Part of a small language model's weights.
Training: a variant of Adam for these matrices, 8387 steps.
Each number is 128 + 32 x the weight over its row's rms, rounded and kept within 0 to 255. Layers, rows and columns count from 0. Numbers have three digits each. The size before them is the row's rms in percent of the matrix's.

# down: layer 2 MLP down (transposed), 256x128, rms 0.103, rows 134-168, columns 0-127
# gate: layer 2 MLP gate, 256x128, rms 0.106, rows 135-169, columns 0-127
# up: layer 2 MLP up, 256x128, rms 0.103, rows 135-169, columns 0-127
down134 108:102119136145137136163137059145150156137191142104120105101140180198141110119104124174203153136173083138117097163168160144179083110085128118122124130129178124115107125151109133102122149140134109138147138155117110178114113165162101163116123164093134072133175094125172106128094158120161114203090146173181148057139125109147114090142132128161204196133081143167132117184160126134187113081209
gate135 080:091057099132112072134117109130118146087132169140135159170165112156081163176183142130164111085083127146182080131098138159088121115155200185161118160165121182154115118153124111126065170098146145184135130127188107186068146147130140088137133153091091109121177131148106099124091170138134176135072123123090070130160093138209159112154130143151086171135153104122153152124137098114181154171131
up135 082:163087110095154119160181158094064104132085120067156133133125125160130115151154100132124106132088182149141134121138093171177118033133112136121126125090148146155163086123123079135177181085083130180139128113110095154115137189093125051207186165097072102144110082152150121134107083116071148108131159155097166153105114134142201098161154137127141115162158121140117193142147103148144168145104
down135 084:120142161101144112110172186095131096162135119114138133091155134113123104085127096104119147182093132112115178139105167123119145149174071102102111114096125136111173158145107155146136091140151188113095153130109139108132158108084117148209134130164202162115100147129159101089189064096076090082223167137136124178088162183113130167071176042132091130098183154123109121127155151146119144106142
gate136 103:152081168067110107114085100125181157131151122114132100166183119124102098119161133153106127114137168130227114042067167113129151109161113175157109141123061179100098110125148191126097075110138167128081095080165084093114119100151144161171130123155151152099145106146122065137126147114138177108165130113085132107142092152126110108091126148124135096161119090111056164064130141176084081143121
up136 102:131192095110162115116180099187119112144137187126098129150151170067146110117131096125091177095150107168123146161167120167131061107096104127093164143123126133097148153116135101081125131181087122132089056093151101134112132118077176059093152154095140186133175152104095180132166117125133150145100148122128081159132154137136092120107085040103070124066126143138133114122070132198137172125088
down136 102:153132120141101128143120088147124113095132162114115117125096162127146151097109146147109109125174119180142081193129157159156131179127120137121162123124117136143125142153121145101128145190147102168112126140148175164085062118159130073141143121132153085174164074134157091088176171161175214127071091089142117108144159087137111173163079046101149179134073181115184154178130090139116156123215
gate137 101:162055084122192148117153125120108111109098080127089146136139167134164135137120165161160183076163104167196109074108124145095148181151136155155078133180171145096092100059136097113067142143209105141162180155197135144106113074096101146141133181188154140084167110124118120110147111115112148123068086136165126138174099102136171106162094125143148165137124131113163162142134128136172107151093
up137 101:082151120103101144137112179093105150149110141167124103119141131052113155096120172079115113147175105113176168106110080213143169128114158172118094086103135163112111155121105184100095171219105133118136095129140077168108099124132093098127119129080159086081147125126077122163132116196185096117140079140116105190136110161168096126132155163098080108080047125150108097099108124133146108096150
down137 104:160068054117121142181168110051093102154152169097066126160144128078121124108109059104155107107108181146140124147111106145163127093159186128162145178134165133094116084128081080099103143089132116137088113119128136072099122116124154131130099123123133152046109092122109139157091168087158130133100134089154095099144112049190085128128150163096168113124111143078118120126102194167132158137064
gate138 107:104130124176147186208146105124176105056094146141124140126128132115147102100159113142114129159106137130123119152138139087098167081139153143083024164116139124137120094092100136087085093143107073155112129174140185151151163150088129136123172083157134101133067078111129167172127158119086173099125173112147154098088119123128126134090192142138136211165161168128107134155095091134103218131150
up138 099:142221150139185178112140127068118109111115142149171120118144150105147130114108115130147083156110158090022139174094127116122203112180157141097116143118103128090113119105152116088088097094066080113152156150087138114120121069098113128145115134138169068156096145069106147138159170112094139123172138118154151148145139132149055154083195113104216144123152117070141106159167106123122122138138
down138 103:095060129111058081103207096186112145140126127110114130110131129161117115133084115142110096122122139149139088148106097131128105158077082152151108088191113129161120128114142129107127092117156149166121090127177107128176143145193138193127109100137089173140140095185173135114097118142120150013135147140111033120155114127107122092126076104151087094131104131081115107104137100142109124156219
gate139 086:085147133070104096143096076105109154153128125155173106204132070117179202111107118133185152135117089092132156126076059093081115161091143137160134113121128156151089140123153165149096179111162074128161139140160172125126159171115124147133121159097066137124148137083066157150156103096133195142116063098080123092152143113128123098113083177170181119105124112131107115157042102134152116118103
up139 090:128116115138090116137084093174212129121160154196122141085118113125143112134113108138079077134117130117163131139113153076131101145161155120211103163108111133163162152077209162192118106073171116123138135076184074020112116150116147154110157159129141174149114092047129169081149120119111130121115102156149140113168143175136126157145101124132128100121087174113165105144156175141163155139122
down139 085:153129083111153121113130067130108138114084107101115175138128155134170101160189161153115102158154162132143089112097141169154094103085077108150109127127229099145143218139093123141177125112132173122159125128054099165097105106097104075117160124108122116167116157182108133083074150160106114040116111170087111108092145095093111087140220127108125154126156163107125109101164161098144123126137
gate140 112:128130148097178101145110196144150089130096085122135163143139175117145132142124127099169149120168184135098072152130159117138119126114073055229133151119114124155126140155118105162176147112129168155140139064106081084250163110127078152117130116159108125130161125143142035078145134100125120122101118095122151114168191144137118132147128190126076126105162096156124121139104098182172141120133
up140 105:143174135150113179161174100191133171139129107150141148140136114120111118137073142194094127080130135084170088121112138177172092157191153104089130157188115085174138173095121129167110110144088122074106118111069108113085141120092134122078093116098125134162135068142096147154109183133142142141190090168170120133159113100124152140104168110158162186100103110145190208156188129088138166102107
down140 109:131114098109110129139151065102148111098131157143118043115165123062151081063151157101161130097175129146090172162178092092170144166163150120122103136145160150093163118159081069127137131057115098105117135113175100123156098112085097180139123161161172153086181127118069144120092113169137111141146126175145208135124175106152202162091138111116142107125149162132079100081125089152153106146093
gate141 101:109124144056069140095111081122132111126121138191054124144108117154134188146113150168115156142090061105135165098149098043120118148152152099118143160154135172093124195085121102097062114130146128133134131089182135115144075086195087093137117135143170124088121163117096173099156126120096094144133210114129151140145134163120069132037109146146112155116088139119127148095159152159170118099134
up141 106:132028116107141138117160141126123150092164140116126091160146085164150096130131159116151146181082087116115191103117101137128167194169149178128128128143116159171127116104158129103147108134149109175117180186209134154069103169112115163138111125159184154076110102161100108130151106129116091107108110140165142081132116148137105177112108043083166151165099097122138199154146167056140114173152
down141 097:091073119143086157095167055111120135110156135131091066120107143141129151116101173143086151150076114142127163122105079102107143101127161113090145125135162119184101153116091054137080112134106110179079141098177137164125123142182143168140116084121118103071100104115130088160086123132147119163013135156117142158119101191100145156080137120168151130144111117099117114133110125131183108128016
gate142 111:120111104105192171110144165177163097158165137145168176121124148210154109136150156182136144135138150132122154047109173107171142102135181150109134116091197131137098160138081161107157125173170161130116095081146052150080108216195071076146108134153088118171127087137128143200167106135147084124108111155077121111147143106170145133144081133143120116137129137146119169137146122096158118113128
up142 108:154193144101124118179148098114081041091102105131161170146142168066121146098093097132153100139107145191117122109111122137101125131055094125142144150100096139148137092138149105101086139082073115167100129171109163114157172119115108108115144133142173115164169172127160133074077091184112158108152106122134115140048144154137079139131147153111120160117093189165216147063072148131146153093130
down142 113:156125137098133127134095100077100094131126097087118109109159139065105123140118122139120115141108105100136147131109136145094126156139094096131152152104101136078170105123169101119104138091043061163208115149104140105201139074109143168104138167102194119145156157118148124067115121146165090189132100110204153110133094155116084116145195175128164149182057138150115182074129097112129131094064
gate143 099:180145116112171128125144155143092078108143138165154099168120079122154143164139152088062095134122113139138124146109118108102158128150115169051179120117179144092131184136157107082128164153159112121133064151174172078076149132124074125101074144153133135139173159120131105094134055134063118099139113161111166161135110113063136134093102147126121083072139130095133099146096202052158130053122
up143 103:129139179141064121178121117143153165147148142080135215112116105135160107090091136144155111139105162085126104077154087150160140141116153111119195106127161156094155151141147181160175118158158183111124104163133117128147162099138174110031173100090077195078176112132146107166090104147127096145149104148086102169128126133125113149122079178093204145129096128159171153153137104192093128115130
down143 106:155109143147170141126116093112101095134126123155125124155037149130109128180145121114078120170143131139183170137128156137176186134142105080154085142166158063105151128098140155100116121134108093130117136126134163143091102152167153147083126211137146111142090125077184148106121080093120194128119131104135163098151047032050089112153136135122169117108121150129122155104123116161143111174218
gate144 089:087164107102098131153155133139070128111125162153130163082157113092154148139160113084119138121118176182131122089089132125105100097106064130097139180096207194110112131153184161090102119113100109119126107054165046097142138099147092101122145128151126115117107108153183119113161139149113131116053108114148157135060150113045107094165128112151124078112167115171136125122108227154134162123105
up144 095:180146148138113069119115151128112246149161122094142128221128082117143144148139151191104137117131089124117137117138139101145071141132153034064117143127150101096137134175119147189151110052113103133161109132177144115176172139151121114113148086054112125154084158090112114060137072090132124143152085108155136112135106149129098119133127086143182147126078124132106115106162107147081121111126
down144 093:125093134161135128156064161145101124093135146187102132134141119156104100176127202101148099172129077111112093124113102114140108126140114176145114150181125204108134152105088112104158106123129122112222138182131129203087105123093140132090170069173141122138188161104138166119163133124132133142047119154084142169119066112112133156169094112153068142186165112088126111119079147097183114104098
gate145 086:106149127103123169189118141140126111163161103092158047179129152137092124123109099138103138139129150147101091100135126148170166130152148111104126138088084094052124183153153080100149148094067133072112088113107123122167132097122191150046093080149139096151123103117141175106049147153150172156121155084129117145108123142090104096189151088148120132132111063135145182081076188139098124126179
up145 088:108149141187127114109111108092106103134105150119185139129128102110151117164126135135129133130121176143141149147120108125176141191109133093066078082097118090107134168111159158101180120091104082183115153100104080136168147132135075184187090193141099157169131099095181127179156097087136082114198076072144145068142143106157128073168117149135126130141119174129158111183103059129178124092089
down145 088:114111151032106151143129075106106126117140131152079110102126102129160119093158149124082100129117122127131182177111115158090123116071133111160134163138131092160149110146091146118154126168133119107085057150171168144182165150118135106167136128115111093135112114185138122103117074120195126170117135151158137095135106173117116100113093203149125099180156155128055144120123092153179104152000
gate146 086:109113097110135141172138135096090085192140091122138134158158117145084166162094161114152154102094120148080095170062072144166098177119148134110132148113148151065104144065161107093164121134154098113096119089125130126096143114106101139130137117127084172123102118081086154156132154132141110153082135110136194211152195129058126116069149141053171131136151151118119067075098070146066114144129
up146 084:165078149110109148118161133140151160157118114137123133126148166155097123153042137115179136157081072101117202134105113104062190189117158075178149102133112123112173152118082133137155118166109185137110145166170124166121137125137069172135083107089125161108163135156152094124126148186096170127194175081127091191168170105145175112149103134141147206109106147179142144158156149135108131133141
down146 084:069121149133140097101103087136139101111148107179171171118124113113056116068194080141122101064147128088127147155097164199108117157106112139144081175094185144169105165098177124133109090194107112122123104114142142098195123159112169148118132232176161110127115151121110079124190113123123136134136134158201142128090133169155109161159140104098089130110133134136119094153124122143193159136086
gate147 111:096146133132128212147158130186058114142109119089139096115087087089152151120183126109160151126100177198154150138114113149149117142116155072134141094064131123121107059154101090125107136057138121173054180143107133121178131118105119111077127111133138120138117100124167127194116110157085103123118173044107167136109161137127068110122129108141072193162163136172069157114147103148123098131120
up147 118:079099120061107096102074167133230166131102101133149131155108130105128125086134129161130140124147103122174147100186124094130159149024140201093075117178150156130133134141141169164146104186172100097135138233110156118112126087141148141154108112128122177127118080131078106082127126124138152126085101129126151123111101121154169110129123077118144179126045107114124122125112133124187091146131
down147 111:151120191126133136111110077126163096115141118100123142049118115135153101113182132081165136128130083164096126128158144096128107149207075083127125188104099137134129082141126120116131196137158129098090112112101150141103155132137061098107093161132080166103127147061132113132179191157117139156143179108126103163079112121173107189171097104079156166090133151113100102103173113098085198077181
gate148 113:127142157134119121133166099149132145109138100102135099140159144140157111170184144105144130207134125148093160106117210122152156136114132172206130112071170144052104140133183134104218155145109138135157145136119100114083145121090152145149094142136113138106126097117147169146148172090089127071123167093131111082206106141110031084145119143117079177148100112195117110075119126125124072097123
up148 112:091137092152103158084109043165131177067167159147171151076168060136121109128106151131118150103157045077190153093161109149200126112122144087166170173171115131136134081114091122099111131129136124148110122143120140157133066097144062162169130140126139111145127168096109148146143105170132112144166110134126148048148118153136122166150120130157135133138069180162073065143160118143176105156122
down148 113:094087092200100125168096155111118116130156115063103122156137109153142098146118142132148125102160060167088106046145171136129133062139180148128111096131126122116083162167133103173150133138114135118158155092115082114099186110125112076136148146230171104093113116153116105181102130141138199131070144132143145158158138143146111089143110110183132144184124063121136132137227145116151115163129
gate149 105:088141151170154155124083180078163163077078126140103055180155129119076173158174102110096105055112181101126145189139057123102129132139120144100087122182143132115110130154126146117169147105147140187186140097103168064150127115153136101135115139155111117105151121079103139092099164108157122118147110155110134154133115099131128068067165129099188136148118170068093158116092117139150044123134
up149 109:140137121155118135164200046150089112159171136110090172099103123105143120110098148125161129195162086101160106158081148139109177165140153184166174114096107100109144157106100098117091154103076147066104136120156124137066108107097116127155112118068163139083076113142170174161151117100073129153118163100167104137167129166142144133067100113157059181156138104155074122097166180148118171139142
down149 108:151145120129174151126125063116189085173090141079133107091130107105081116083128188122135101162155143119139077141145068127114129122122137118145106120174096099138162183043164149095106126157152100184160179089116083139150106134138153098104113081127069095067186120159111099114100134152100147188120136121124131116081109153143048088159170201147123078125109107095126146138132093120127076174160
gate150 114:141139148158092111097122111119087112096144152098150120159132189083164041124078087094146100117154126095093097141120138176118063134182139148118133113166129100141141138136187148104084077171123105081094087126105104066160108110132138128076191137094109121153129201145087108122123139087150148146116126123127115155091143144069110109157151177113086092103154093123065226169089159068132130110112
up150 106:128028122133154123065089153153172140121174119137101097114070124172120113127095150176114142140135076103103198205122131048120116118170187091135147159140074109125140130126140122138112058082173129153151103157146169170103144175143145154148147107100156110139090159138093153097160169201132074167094137119179148171122129090134151160154098102115125123131084132095114109094118135150123064123169
down150 108:141152161181074117097143138113163086146198140130153124076167196124126070136105111136102077118149174124105067144132139138174089062203154153133082118093117161130127117132111122094130123110074100135147094112076108124166173147072187124135190099091129138156125101103148111153114181093163150144056085151204137139101125080080123071136112116101121115125171107152084149110123109150125125154086
gate151 092:099178058075140166138123155187107124075141138125090166102092177131122149082174153140157065123132096131189102153101083148092173100168174164137112155105121170113111104128078126153112131130128102129121098217105157156071113093113157050175143106118096089131169090131105093163181149151070123145120155150168130132172143130084143151129094107135085158142059155093110104124101128159121168126148
up151 102:160155121078131123084168154131165122097136116089123126095121164164163069135094151134182151129156122154139145082187145115200111175110103128171117091132165145171099088149096080216107109199158148122052078122142180166141113128135142091081109121101108142144136150112136093128118098129095039134083091123107138124088137138138140120176110148160075131110108151141092052168136153163143152186128
down151 097:133095092096129095131107189123138106055149090109133154090089181133096078126136140082161126151088112106117154115133142154133106142192088121080070167143123178143047121186104125157138163180082099081114100162144212130073159091102131118139123129119094154193113137131160124114150127089122098134156142130176130110118129081181181134139169123107075139100170187088073097103109142153103159118105
gate152 082:139134141141107119133205110206132070130145127118143073158106137141142101121143098138141101174159115091077165104140175121043104122129098208139126116142100078152158097110142114082115115142151104124117117182159175105111078112044165072091201157107099120126126180132089125137139100111163111128119131185141077169119102130123114154132147192075124130106121104140153165153098202143109139151075
up152 084:130129146146083063073157101158111114084181204136113141138163147106144152104165137130142158133097155159142053069167115097122101134100093166079106189098142108152128139135100112116119118091132180131142124139172116089087079126109124116109149127116169114146101114091109041121121167114098150126144143157091199099117114165161166065134136132140209157099063148122091159121106107145138170167052
down152 086:112191074135118123156141114170075134149112123118116065145069172127157144071135157158146141108164133173132143128134107098161145158103107111117135157087127181172140086104142141154116134152169183049175123143188173136164104133121125121105085042111185131171055170162113167080112065127095113136161077125094095124156126136162141149145132191126127091148092188141154110129079108108147132138170
gate153 102:075198115145102128133135115094109110149082113133100067169106130090153136076172083155087130086042131142119112182128086134137145081110128160097095165131119136130077090112116116116103089171092061117184175100093071158132117080139137127091144121125132134130146095119083120110147112096162149114122081145088164146120112114095089100096158108163174102077141086106100107109069071133073159070181
up153 103:153134056140107140202168164148134070156117166116184192149187127109084089180126126100095102136140113133135102172181083161147171186143144147102093133176128057140112168131103119090133151112160132130129145178092111112185139162095152150146155142148175113157094157101084116130172121101109119157050094142148127169114169121076128139170144164165136130158093119069146092111138158076183144139143
down153 104:075156133165141154152078076140138157163108177091075141133062106215178066129158125168153117151137105131118118137150137124119137133084127110122097129110112143142098107166084125099153109126156127127174140137143167163126172129158107178103162092095147089074163135131176168098093125073149077074105094175049136100164058119107114104151116133110086152201130134125109174134203095142144157126119
gate154 124:161077113065105119159131136129149071100093184156141143182186147134127042144124135079108096112161147140126094139134143097102169134130135137069127128124160167110112123113102070070070145165108170185133102143143159176108120099141114160158211153135152186105105080085114061158177087164120194102161147143104150127124174097101155153142152149161123120111117112186117090087142122104175111127130
up154 116:109200173165131136109152162109066145155056115103162148120110086092126133103137049119125122105032147150098127168157124165149137117097129071120126135112118165160117094121102092126174134111144117067155122166145094071166102162105161122089061117150089115126119119144153128138100122115150068093045136127163135149065164136129136107144148096065135142114133074143150110127049115132095182096107
down154 119:126178137176134137139132127124129191187076100118134143136069112162089138076099195150166110158131152106171145161156125145063116070144142142188128128140101185141164150157168151200163109115157121080117163170181111094145140166136136134046088142130083111128135174182135147149097164057136050094072116130140124127117103208126136113159113147111147158156107134126162131114135102152145150158141
gate155 095:114198126101083106122149140120123063113152209090151201119169161093133124117130133103169124168133120119129079091149095126128064141089110123156129165138092121082131172133144136101112077133155115112108130110122117092075087089163063165045148154123115135164090177180150139143156122118189122124112193163144123206105139137108105130103129112130158124110101124155206157208082134112136123138101
up155 095:115087109099132151062117117096143131089131142124140114140119095127132129127188138139144165143179177112180160075132107101141066112123086149164159106182144112163103146106172091124124131082151139200126109176095168197140097143141151120094141117129095161138080136086135106086155075156191128080064103140132120083094138152139208119196106119111121065151160097133104104122120114121064190153173
down155 097:166141157153136131132098104150123133191124111127166191094166090176119123092178114157139086158195193092138122104160115114159104119163118125111160134180081113094113187158130136088119061131146167181142136130112099125134103120127162133108094138134052114188123129170167133130131125181098136004125124126136113132103082097118119157127098129074106093125068074152133147151058101127095110154152
gate156 094:142141110090117200141108170156149140162137041048116121114136125146131126118168153172090094102170186115144139166131119125159156144097149113142157159132137125108174090091066055165130130121193129168099177147115130172148160135128164098159142101108127165140166126105125105180071135126098080102159201156143136099190199144127097162114115089065139118122090138114107085129143121145072133181125
up156 089:116096119119136216114177093112148115172176066151103188133085127098124207141123099110150133112152139146108159152169086079154134142164168146187146145069119121102152132082092147096115109179136128124139128142116131169127137112113145102132138149136116128108164134139136087172127149139116084133130132250205085162149124127172155178167086108100099119089122122133056177079156112117125118158176
down156 090:131110134144144069122089127103040126132108143150122132128111144132138088108205168129159120059116136117147158125142155143164121150123154165132146131146143139095126137071094111145114077107178063173150137120113178179123060080159124096176127102165118104100156160149145100115110095072101055086188150134099097129199115152132082184187120133117093090110135200118121099106128117130143203153115
gate157 090:122127057122121126113163147142205126136140150151117119082103166187078151109157132135161161113135114139116081149145164071138113127119150112108134119150106131084180098132140057155110079178083134147140140117140136163162080122104135112094093146093128106139060114132164176183185132154118064141139146145122101157088121089195155203159167109179118151144151152130126103147154090182070218131097
up157 093:100149074083158147080094102158087151144148161158106178157140112143117137131134123141052119140157156116184136196112102151105179136144076124202122112123170113100156102138146122153163094122152037108147150132100150156084087082093121196036122129181106136124112112137069130156137137154159170139094141106102180133155153171112113174108041120161117119112183127130125116083129146102125109126156
down157 095:144139092073184134129200149097134149092117158175080098118154127146097140048137131093148117168109108115099142176119114115070132155095192118141167153112141139129144137151119135144126110186091086160064127154177098102154125190110114060132070120167139128097090156045096100145149130131133105166185132092148085150125130094107169166079219101127126123102130150144103123162106115180129168119110
gate158 105:179117133152119064098129138159130109158136111140173087128097088162114141213123110105181145085094143132063154112074160150115125087170122122157215090125169151142116142165119174174135186118137103116137121082212160102185143183134093189178168069110118077143144097147117138119076101122097125156143089084162106098130137149102160136140093164127108102120148132168116147099125187126144107095128
up158 110:153159144195120076110092135163120135154171147102090068155130109205064107138146170103158125104132171121105128163087158153170087145119150088198174106137131127167096138132181129162135106149145069145137146086136159121135111191119174189163131061145127154099105149187157098108102141070149120146160082120138096146152132117115129102101143127092078160146153178136145160064094193141109076150119
down158 104:157166132082084095045088157137106146128136163179093150110093112107094116140138076126143139102070178109137144122117169135136118077154118134080217137178175132142184141170087145118124163132141158133107098132113085093121104124109111122104157119192122176132154164114139084130104157081085098050126155145119147036162101114067121125150053137113142070168129187149161134120117130126138145117130
gate159 128:122152093163114114131135135100162127079113153171136137172153076077140132105138146116103128101093178171113097182066192146152197108077143147105126118065142128128108197160137125153159142168106141200149193124170111147177142122109150179149117116132147161094137058128147062146082086114115129154084088129142146163150143137137068138074185129132128160192165148117137105094106108186113102099134
up159 125:153136107163111112149124116104213120099133137144163130141164129109121187106136143131106128075096137174086120159058215178182178108060162136096121122062098130111132173151124163111211148151166138165171163102169123134141177148117151159164144101133141120131121094119159108121123075118132127105113110109103143157179119116100076129056162166118096144180172162124167079125109116175134091078114
down159 117:110141129071134063051115136135148064161123131108145127120054168156127154128162066139140101157144094131132187121135145144103143107164053144178129105172084168124166111118089171187127187140132120105142098099108177112152120154155127112098175098128111150141099167122157181078135112138137103050143158102134125148127096102066152125143053131141081146108130096216152080121126141120125116160092
gate160 110:160140072134125130106167113162158119095159163130128134136158096163163113148157161123126109129171090111121162121062140076144116130128162152179145082080191096097139149054159142171054139134191120118132110174205148114159099141120117081152107157140183143090160100133172185133120096086111114140131190107148109127163095164150055200114147106072095094120122111173179144136123162124090126145133
up160 112:101145130123132134124117153120144106160122126154082112137139150159093195095107146074119106117143167130179119098160127179110104097103102114119118080122145138215107154150159138158160135119071101098120102135112184142124139169153138137115030084125123111104184080147131062132148145072106210097091115103121120080112142094146125099197149065131098089075090061129115176149149136137150189167113
down160 111:122148142220157171188188125143090145141145104165096104172168151132130159115102072142105144126151155055161130125090143122151119112153125174137116152153145124155077141123120126163114094147149134128149110162112116098159113076059196109099094103086077138082193139166171103095151091137153100104208099150121141098070175145139129107155156151081092135091125150121138113131156123135088118089215
gate161 104:092098095145126120126121043114146153165078121130155083120087151133128140114121131146153117117183155170145134162125179081133082113132149076114138171151106061179105108085161173216168146179136148155128128114115139147139136165066098142069150112098120160142093161112119153127110198114145104132092119097136130101255127172100137144116139160155125109119147132110143139060067093159124146121128
up161 098:151133167146152163180150126078108188133050141164204150130106149172087097114118117116157107109100109135079115179138133099150096125123111060104196142162074071187106115077147126146133160152147141167157129108095170106160157141068099145071143116102085126160120139097117092098119133132127161083106102140134161122153165169144151126146192149146094138131137103157118061092062147112151195095101
down161 104:131148165103124137105164168137156101123117086153138150108155128163159106134161038070140113131066097136131146127152131162158160132137107081088073145148149112183139084098094071097081156103117120101150102139129098154159147107121218158167100127147175178133181117154113121105144054216155121047157147189134174127106160052132141129152135130115128162089105142126131156129113157088106148119157
gate162 104:157108186183109083121072134122099204151172076135159115176175135136155116167128172114146176113134103093138164103122132076130087121183102154123147138114140134109105135168117182145063152102116089168109155190144118188142131163119146151126132149115106084151158109097129122117097139069098142115091096123098116089161143148154055108171153111118124190203076115135205175122098136104148079139113
up162 105:116154137159100176113089065041034118173136130103161149177053102080148109080060077089147115159099142121124112164170072144095189063129146071091091116123137139156147152124125118155110136169171153137149183165074088126124146125087116109134144138118164140121153115114122111137090146147121131137097119108130164143126139123115164084147177123132128084075174120129142125080086077168110146123090
down162 111:161082181125140145181109141097170141098110090142154104083191090094134160062170079082134097158110095122116101165108105113122130112134150143076167141166081093110174101124123098081151135073130126086155144059094175073170107072137126151127091166162172084090137145184126126085126089157153187107178123086085099107122087130140080160096094117088111154108158116130113120108151119109105167080151
gate163 097:135053112134145166176131098118213139095112136092099104158159121097160080112076124203171166139122099121185121108135152074104080123160110125170097128107149167120105082153116123080088092100147176126118110158184109101165146104155108129117082097146122098140119006158113127119115120119151145096105159111109170073134120153088131138087102125194141201144113097134112147140144138097171122151163
up163 093:192095162079104122152058129190157179115193113109143118138109146137105146160099113143126139152155111185165160108110210128095133105117157135143141185164184122202116127164090086194127114156116161112098103144165099133131135113170142161112102091118079134174124055158118097122139132136168072148105086156143139083118114129129176148132101155114166127138100080152134188177180138137117192160146
down163 091:094150144154094144127122142164116106145143123192123134167073160142142105141123091176137180186081057077132167118137141094127109178118131126141133179123096115116072094138080118137182182155125123099099067111124057131091123178115100128163149083093153079160109133086126182193099136138140160088135105165116113160122171157097114150114137095128148135137129061074028129115084085101106138125125
gate164 104:160075124130091106129119125163130099156141085081132181057152054111119137111151132132175122065101113103155126140185118144148118144142151136119133157172167138078105099116149129067148144105083075183118173055105143107126130100136171126138125138108153112085080083128179124062184129100139094131074151107138079137087079165137153120188131133116105197165097145172091118174176120150159138175117
up164 097:102146120090157121126111163116117111052149130160112112124106142152100099115125096065064158117087149104103140120094112157194116115096108221124068156136085160163133102088122162089196134146084122101129120170132170061124036070132149046166137108139149114123104105144164187162152160144165110079087152154126130138112162142123143094131194170138121151087136095137125118160109113128088148146128
down164 102:142176136215186138132088120127111083148114128097140190096113189123128115162136142162149128212124127183134149133149132137127107099141143134063159084116140079137113116113197092111156158123159103106166135096116132113102128141131117151174134083046090107136123135128119123088145101123139189173118133131194150110092043099112117116136063147097115131122084132062090108099172120107139135100043
gate165 127:107152092075169117108124205110111112062132185125079198197160145123089135121153098122123097120132136084109152107161096159114156147152075198124169158069117100080127124144157131164123102173121156123123128117141163072133098176172145151067128147127101132178086128098138109128146081076161064096157132120160139093114124108118107093133185107093129106082113104152169132130115105084072200135108
up165 123:161124180159148164143098095140153100160092058090162084110076144126108127100121119141141162098080142163159106145083127087095117113113151089102113108163072163167138138141126145080122127093118086132174138089149104138033151100069090101191100142153146128097174139159143170125192178155101152153104100111122121173088162099103175133122110120180132187135138155141142131129183139171185056094140
down165 122:136136146193118134121138083161168098124133133116141049096090172100116129151153158151096133152145148175148117127094108053118074129132138100112111121148125187156145198143085162139171102067120105190127126125108103192134125163120099134171136173146164151104107096172091158160111198171147134226078092176151122155097152112102122107122135108160160099165170156097113111082155121157178084134113
gate166 093:126117141105099119160116148077094153126144072135190122146139116104119151117127139131128118182119130099156086130154181089116144108212145118134109121146077130115145118144174125152159163144132137158174159118149103121139136134059135093171127111129173126094194142213104224122129151163122153092134155073121105152141161161200125120182074162135084180137101092156100139126097135169139066194190
up166 095:156180161074165088160140184112130106161141117154148123097085160183078116111140166088137106103104185144065138141091133138107145095106094131101155113141101107137125116106105112161182112100143168140176107088118070097136197095091135059118100124129158108100155193166165176114103142151109105136111127050107131136104170147128182100070090158153143157105124090171073081148166084146155083146153
down166 098:078107108102099129112134093121133143140125168109173189130105118134041122149105040133113161132117145087102161154107124166091088146132097147136117132169165095120077125131167089108087144176125095102162173117124128097138101117114095138118126113129132112124125084107118086106186064103102082038149103133170134109107101198099146159126140089096058060101127151140173131107167146064112127083188
gate167 103:148082152126145132103111121079097137078131155196123106096143150088164149143127071108094091142120081126109163130145168142138057074199093181076148115122108088117100100162159129158122062185210155088176083165136136109144120132100107108144166148138111126128060126147102166146129110087188086129114098151152088103078109123120125075118144169105112078140154181119111084167118103086115091147104
up167 108:069162124123121151115132182153073138082104149134150116168085091167187124101130124145096122116181139114069162078153147102171119166143074128115121078146146154161125097117052123120115124130147208112128085162104140099168106122110103148111075144126132182123136112103137097158085149169123141118140126122161135108104107176173176089075139130127201155078112051195188121076109131118161130099172
down167 111:126120139130107152124158113121161181142156151150154139137095101175105168082157074097143109097147103129080109128148173140141141190132087136150150147108123110168168120125125096137109077170155150077163104136133144099145129129097068144152100161164086128157086090119137118172158108115127084038155104135096124106080110188126163115088154111117078112077149157141134150131137113130143113125255
gate168 121:149107140126108138174133109116131161150116099093114069110161134114108109137132156130197142085134073140132130097128166124121165109126190158166077152157114146081169077132163126140112168164116105161161186180136084140107094107103090111172170153136173099119079109111040115110108114107098114168139155071151152136175118156168046137140146116097119158185118148103016155112163134129154089165113
up168 114:120079116162116116076160079082108156110151149121123161077114128138160155210163098100148082182135124080179164109115119196118116147162089144126176124141080106127131086128144149152108118162213138158157091154135153134136076097134082155102165154136135122025112135133178112147129082101132109117143118180112096126189144118131136148119056071128105062113112170140126070143088104104127149109124
down168 122:107102043143106129180145129095117076142087134086093100138183173104094101138113201116164144105126125169112102116130144124147124100132159168101125115131115129119111115142119122104113164096121152129127156129178148136127119116131156100166157125170094127066122116089089147115098132124114126255086119095202177146164163122142129108148148144079143125159155115094104130108155123110116124118000
gate169 064:118103185126129177166116135147088121121135116151158106213153113139083148141105118177082103133140153075124132103186147119105175243161066149146129175162130145169144174119138084101087106133129101167081167194122157120126109089158098139118091130074137086154164102120076120120171112091099103082150090150163127106108174111100115119144102133129162160134092124113133179147176163105199100145137
up169 063:142150084094131145157083121063180113060126063093095137091153140121157117156158112058143090096097125073172150134137091217083102089097162116106163134102112194139155156139131120112146099168043097112178126156145103091089115176133109118148133136113165143110088127178118119164118123151135127121121147113112113093133172132057137152110106115040156138161139196152113149143078127137119130152093